From a checkpoint of a small transformer trained on Wikipedia.
Size: 10 layers, 6 heads of 64, MLP 1536 tanh GELU, 30.3M parameters.
Architecture: LayerNorm before each block, no biases in attention or MLP, untied embeddings, attention and MLP in parallel.
Training: a variant of SOAP for these matrices, 804M tokens, 3068 steps.
Each number is 128 + 32 x the weight over its row's rms, rounded and kept within 0 to 255. Layers, rows and columns count from 0. Numbers have three digits each. The size before them is the row's rms in percent of the matrix's.

# layer 6 MLP up, 1536x384, rms 0.114, rows 463-496, columns 288-383
102:133097110073126096150126142108164128126179148136139125155145080124155081074126126128081139099094104138151134109113127084113154117138144111121137118137154088125184113144094082126139169054144133122094019122125133094158187128148143117066131067152137160128087106111136066105108098054154203127
093:107121096053108121190153119142141093098128109031107165096089156103088154095149155099179076081083127136153115097144145180159117094168152105128158123125174091137135143100172154136158137099108179152151052125097133132127158181121103140149129017185075175149158093128117155193130098115107183135
092:081103152117092133217141113060156098114140083120101105126144154063154085108047137095142149159154122106095124125138173142130094115138079149089153087095111135123158077085130111152059128115109137112148141179098094198084135095143168087162092066105120171115098164178096150132127150081110167119
099:116161126069152104143151102127069140066134095150098167090126150108166146142125145166092146123136127179111119122087173123061075101162120175108098107080153150106140114111059097105110136121135151134137113104145142180161071125121116154120149147122127128096127132101043108073157118148083175111
133:127082089175122139175100109103182118112132143132150093079164127165148138117156105099178122088149102067152088166150130131139144036114203165098106115130162068138099165044167111105131142112113145137077133083145123145133141120137086120149026144102119093136114131143086168071120127154147127103
097:134148092184190144101104169071055145139147166149128123163111126129161150147200142113156155093152108113174115128134126126184112119136080083131138192104138144074136126150114106143128175161149117153158184115132153130114086088116136037108141156100086127155095116070090106149134138104180206141
097:099106062184164141085119135195126167132059082087125137082130160119132061143097161139130113172149170077111097179102136170121134196114156122132121113127134159077135083162115124119055177099130102044108111149175153155120128156117153192161155079151175085153084104112120085156106146095120106116
103:188113105148126113082087110139148081089146123128141094102104195121132118101149103186140171126179077093129168141152119119196133151095137137122093102107102094086194177096116098071189165144107111188205109134121136108072151113102133119118115145127117115156123046145175180151120177139116167131
102:149163098162123103140151173122123088049112133162123126174199118118164081116092177126145149185114181195133176135063084123175145136186123159197061189124148148133080165137125140112123142171090142144181194119139114091174151094130156104142124142116197117091126132151101135168164132150130168089
100:134124137147114118089145139139150112172166179076096091134112151175091148084149181097105117094123118106101132130129098155229101129105113108096145123162106105124125195095147134138201131077140108125109082141059107169159068138164113131127128023138219143097089094125198157114184096158133151115
101:187100170097106148131094208125090206096183191174105149133099163167112123122062100113142142143120113086136122060197176120087129144116113148103189127066208163178158102076098077140109125114111126114174177084125098100115170209091077104167163123096120193169151156151082124140112140093105162158
101:169132128158109129166138089091102097109083158118171124087163112118138096114083144127138156103135131170077156141116104121115169187172101104123196095128123104094107141075115114115138150140188133071176147098118075159104122144167107087094110160134114143126133109093149076132164087109162134142
106:152122093112133173161126092115142071131132057156178113110135121076159110163135091120154148101117114179103123127046111123132121131156107097133123145123142137121088149120113155174171140140155112141105164123154124091184171183095161134184128088156130139197071139169113122185117094132181052135
092:107105219157156065118146121141147093109153129158112121157117146084087140133092128106104147160129127171174133117202136087097115116111097138073166107091087160123133073149147143135039100131120128174124139101072167089048170095139106097128201145133147150119085201193153104134159089107103104140
097:087154062171106133061170119194136129137085118119187052103180147129144160132160153130117132142022162135111102164106164138119095076153150164116173160110146140208102144117134160179120138121139174150133174124134072120090086192168090138196081103136116118150078160106159149125161135142134113099
088:160150091121111165089078145110132112139123067111089135205191133145199125051153166109116196109113161134114152094072114129164142094186111100124157182156125055164069115097131086038103152100123132104160140133094121137153149118109103158138097075119198166148160109076173111134182137145135157196
098:126080107170065085111133142122122140159131096135075164157143154110083136128142135170144100124213137125104094110127114140152126151181127152108131128138123155118087146120104144100134139124177136083169186153096088076135137070159111092145131109132154157155148112180114116145188079109125111145
091:134147118135089114108086160130151059139132212157104127129130092159106092140144067126112145129108135129171142134168144153138134144067091091089112176171164158096126178088098148122144187116093072131099085135121143098144104167140094162110139081093095116110113097083108134151112126108172101072
105:153147171111181123121193133164133050105171185101145110157095157125206114085119159097136159115100137107102092100092096099114128181085157141101196138118114154092155136102150112089112142134103092102098160099146074167127116120103112088155102123145112104141131087123104137102117134108143074127
101:077194158149093119097117177149082124154139078154135159137136129135135136127156109181130124147141088107172077124096113135157135103086117121198120141105164154106138143176164096157078123143173136146184111140112140129101122097139090140110108093096127083057096157118117105154152174139052146116
107:105091171133125052178174163144122162124134067080119148157138164080101108061152108071103161139149119130076188099090144141102118118170162156104168111126081102126156136197171134144143043147073140121119118108150103143128141111141191155141130099152155121115120099126128121156165173101152128180
098:135161126160127120173107126126113088175140169137069223152088155094158212143128116126136076162078127125146155132110129138100134094113081163088152121150153130113095071103145134089107165113109117109101115185113149172147114098129196151104110144183129128099155195145147087187087185173136140097
097:170079083133158107128094112148140140104100142062107172116147113140150093188154125088163138080114136127155136159138167137146075143124160110118092140077099145155088141096142202143131157113108135116179085142130134076178123146096108137148156124112103148128028174136188087205116193130165158126
099:157110117168192148069120173137147132152202046149130151140105160122139150112156120152099096130141110126167132077121157114116140132078143127131136094170102078071126160142241134105120201106107156123122141116162105060155145151157133119159154132174105159104145156173068067155167137101077104121
098:115103179168143163162123107158146124175165166138164122111104178150140178159107152092154098173106094079133131193083148108157135101148117114164141128118109175098162130122131177134079134156124167150123133103124104151169144075106171191135098181064130154169127104072152090102051149164133163131
095:149165148101174101183141117133172158142163147141116127149125103103050141098128116129157130199138121118194121109117146130092136120109105101141127190153128167143134124130122115069108118177110176134119113116110100106152196115087133151127150100111161091123123115113139098090149117128155127163
099:103144197160173146115134139134146133186166199185148139112133119122160136126162135138192132170122151099117143142102127096145129131151077127123089144207075146086071154126140081166071116127115141128148124146130093173133138077166136131129120152153142154083200079114132135132154151125141152160
094:115129170105101049140195112139150126130199134133127106104123157091153126131130126133166161129133165114061199213114181146150074152160158096147126156107148179136102094098190140139144111181133137154105112119100169093149140148132116116102127099163131086143130075172114107069140199123124111145
097:122102141202128097128117175115179157109116192115133128132093099087166169194092160151163148108130157108221118096127140103125123113168128158172102015111122112096132171142151100088136130108089082098162169091168155099163152161108099107078141096098138090097187152124114114113149176063161138120
094:093149146152086166101116158096103088158086112128104120166154121136133131157156160060131144140121126145126128150183165135069103136163128125099104101080163137109096113107144118166119098128101096091159117187154178158159140104127085086134131168155132181091113119163089136122098123192089155138
095:106105158144077079110052151152113156105109133110131072111093112097105089188162090102115129138092068073098170150063170102089156131143163166172130156150071119100113150200156111176193115156153143088127124089161114083130187111130082119150132144167103172157131105165137181080155093070152136136
094:089163151131123126119120079152122075117150142113104061056168195148150083176143083120182137104145181121133209140114136178109167136072146113145118125105135133152106108150124108149095146144187172165149123171147102183164184087129092127129063117144183100151108130183102095138136140143134088133
092:130142155095137156157120114126085156151101202094074117071133095164149069136104154157175163137165134124188118141092098114107092115173103141132045152124134117110140057135115118148155160175113116120146113076119148102155119078097154111145119094117101162173114186099187080133126131128112165082
097:079143098139142117098075149137097096107120161166188121118127109144145100095091077109141118086164071106051097158101085076109179124155079103102109116081116136164102164086096135154133159152143100106120101161089129164127149146129127106091111113067181151165159067113110087108147109116131153175
# layer 6 MLP down (transposed), 1536x384, rms 0.118, rows 463-496, columns 288-383
101:156111073070122128179109146129202119148107163185116115124148110131088121044160099109141115073102120101136093099156098101140161126144128175148142112089167123134074072167144127118121146088125129135040084097149126120088139132106084120098128196178137095105111145150115113054078163065191129088
089:146140142138173119040136086140090155110081103127134092153113074129144154090056157143096150174150085159119130130142097086158129129174105153169096162096234102121159109165130136114112177159139121113039062121123113132158125100132106139104121125148139098073132090129147148131094109098153094102
095:103133087136117130124181096172102134089138167109119084098133116149098099086111144077100161102154111142180109104160106197083179147133137112123098175110125097137108110165158175108099083097109132099146100169114149125129065123101190159088155198130118159132160094116160170090137097145156052089
097:104112141111094132123075164113143088113080087080142132114123162131092057184172137157125098131094112159180094162081099111062107095117121189112200081208143169170122151053103195068099185136154138136085140155155180066159142051112114195186120132091172092146090157126130165095103142124192173144
129:179128130116119106152099114183154123181163131117144121123109133143135129141150179062154145096158118099109117093113113110097124138141173170133093075091145113134151177080186149114142094152147110160097132163158158121170136126156124129107121102159059101168106152086117095154089119140107098121
091:166096145085106170108124126150082140178139101075134135170104099106148112142101143224073100155125149103096184058148118119158116092172133112140173116157104156137124184160121166160140123087156152131126078079090091085119076121133161159084111095155147143069139099171139096085169138076112153071
104:163115161107148136162117087052135167133113148136135139160154172117082099112102162133073155137151119127063127107133087163154116174103141197122122143108102081156126101141141172174164125159095125143142118162133115076111116089127132202086131125172133097025160118111158145090169174174151141138
104:090121064133161062123169155144093152152090135229167070189143150198083124137066155144130120113146147177120163171106084130128109135124120075083149140112115123162109089197160108112110142145099154118110086184105158075098137128118105135116114113161104117138115110100100146150203174138138113101
092:169099153181067126142163178132055134107059143125087160133147122106119110143114109134143108135159091140094123158172186064122175139100113124071185106130062083095140111126164131133093128125169056130096164112064091205141136143171132134098152125133068114168098129123095160160169130087130091155
089:120152151138104068098058105123087173112145151090048094078168084140106122094132136124107123097171091119124134120112035119186169101112148172129128131114163127113059175122120145126092139149140141026113133137143156197183146139075100106170105121128126111127150143127125091105119150089165157111
097:133102109153124122217158150109144137133091142174147093132080125101071154174144079119121138142147034145069127134125114080122135075150138129097065091066098139109154136125164144193174113141130099085147083117099142091167126141119056075090147147109121168059146137184174097106092089146088070129
101:128141122169102164147170108177135118205158114137150111148100097086106107141119091136097108184123140123077192082161104151162128068218107179072216141178101149059127114171146104097135082091149141093108112101101119165168108129168090143114125118126069164123114140116131147095151096119119161127
093:095113143160150130119139184087102065170176135117165130116074121068150059165168117123110154114140152077093136102174137103145203111163180133094143155158132121129073116161110123079090076094135109145160118157108110173142138155151064079170125116101132154160098102124166119154188162125127110046
092:078107134064088137089158113115122106165091112137138119086118133179115158108082070150175108119162116045071213160135136071119175128085103132181146119180167096110117125156119165088105088092133190081122123118150114178165153125098105102213089124143115109146170103089085117101099126074139130144
094:103103154117129072169143123134128086129151083102080115172118128152122107151099111152177144104174087130118075120124056091168163153085147178169035139140156076141101078135093084101163173155085150141116095147098101129060143080109113161136128166143191139156161156103036086171177082134175139138
090:104138147164134103152094119189130133094130121204118136107083030060151134114124112149128093108152085126165109103082197103138069143119083104133126058111125166097151137167131116097165145136114126127113082091150189120119092147165171156093055108190060184139113151126121158100109132106104045050
096:162103114205126168112160109147127130165182104123141176159158127148158130138164154140135071108105117096126095097092066181130122067157137129165142142123129145142119177154105157136121032145122086129152186112153159151090113068174142082111172178152125146114103132192111142079153128161130104108
103:134135099179111120142124169106163147132090142133111156103159144085125147142045087090123074106144169092092123153145105162151095198122196144084136113112135094109150117098141105131051153206072133124120097150150097065136154152137189088135096092136152132147112099194099177186106095158116146173
102:117108095140138158145172136135127094121015048115147094146164133144075191134120144076106145051135130110083093071147080147108129149159111158106074172094140121139107096108098086148092146085150132211113139142145147124121114081075115134102113161109165116153145115093142147096107129112080124117
103:118114083124149095102156102156093095139108149109086133161135143166055097182191129150116107114143126163128139086116073141143049108123140180142115174104082045145131101139145133125080121179125054139103125098119080198134089173099136079109136152119097180175140107169101118106094134130170109123
097:154132115204131057122093108169133104127120110097128100120112140127118098121102091143164166178152137148142179125140089138147060107096131154124091177149154095126083033100091110125107171139123108068124138162086149089075112139138098115143094079102130102171144149112174092108108099184100140149
102:128079124121116120185188162099144142113123119133157078135111087150084152114089116103117214165130135151119112100123077038126123117138140155130126099179063092114150158156090052120155067102139129132090103078167104111116120104113165159094109156103192162137139117154177136080117114066137144096
098:124133119139159117094073071160081177161124138086154143092152135100101136138084129129147168134112122124075112097116127206097183173158212137142073082140123083126133121153143081100107113134162132153142083146092156201096131100091091120103142096127163145088147158124100112112170115156141119146
103:139096116150075083101109142135134194209096142108107174148165119104112120072089109168099176128135124123072103123133117122148134111122118097106155174137111087087104088059140162162105136095160153150098151137143134065173181112084129117143057108092073111150122122115114158110110082117063148104
094:156187167083124124117108125174142183157135119136073093083149122173170083115093077115126131122129110179122093181111200120120126106097129118132150067091130183156129129172056061154115168157147167137148070137109108135104079148133128159137151136102131037152127158132126149166191179152145170153
097:057144094155103116158165106079079210143140143150122158067122115104165100143102104192095128107129152094093177168096124164158113097153161117072069056126101152113111088137126120199119127109138131135141131183100171149126159111117105175180187144121064156111096158051045111189129134132123121123
100:097122146085128165156098106135143086129088093152113163059032133135159109096075194182050191126106104141148137098128123133064118178084131172115105089129180094127097124139124064159144141111124135110134130097135149151142138112092092125136151098113152137141108097121121134123061127066157153127
097:073155129156161097122116075126117201162125066109102147093109126108138112150098098105079151183107098147160116164113167100075155075103131113122168167176072124113079137081101154114112184101148093129129115175149116078116136093111159159104133140138111079053075234107106158157094083104126113104
100:154130178174129151167095108128113213185087096086057126163108168122127100124089091048092140140080104143057135140116103136148135132118109101134150134072155146120129100153177105127152123107107096081147090124122164160084137083109107148133103115128167072107151169162152107097167140128136129113
096:101085143139103131134160123171104150091095123124097129135088145197142107125144048115123115164147166133088171121147112193124181122077108105083104110177145122191141170112122106097110100120141147119162101118169097118182138138092143193142108165133068120117118165060161137116078113074136092117
097:154119138091104152163136078122188133160130103116134140137102140193115016170119175108180098127167094107063163160139130074144158126092143159120133135068080141126131146165095117060117089124050122156097125159126209170119148090096109173091120137133153148074085136167074167146121076161146126085
096:153085111093125175129117177196105141122157149129135202104087094160108090092111136130185061126119177087157095143188139075115164163183132155091147102173137117109172154137089124073180113112114120109119137101126172130097137184120137178163136120094127075154132115113185181095060166130119109149
091:111135109158157136143132128125083104141088091172174162118117112134129161146156100163111120151061108140146178103116076129134112112196122080186135147146138185087149182041120132097082201105094116077185096119142190100170153097140139143106143108145102129093164111117087132148176166125080046127
101:108132102149136117185113175088146146120182093144143154100091117113124114154095174057157160150067164159130173162108136169177176105169031109160140130165100100129150145100152052126157136094117174130140154117141092117096123159095082135137126150137119121079108150144132093142167170156091128180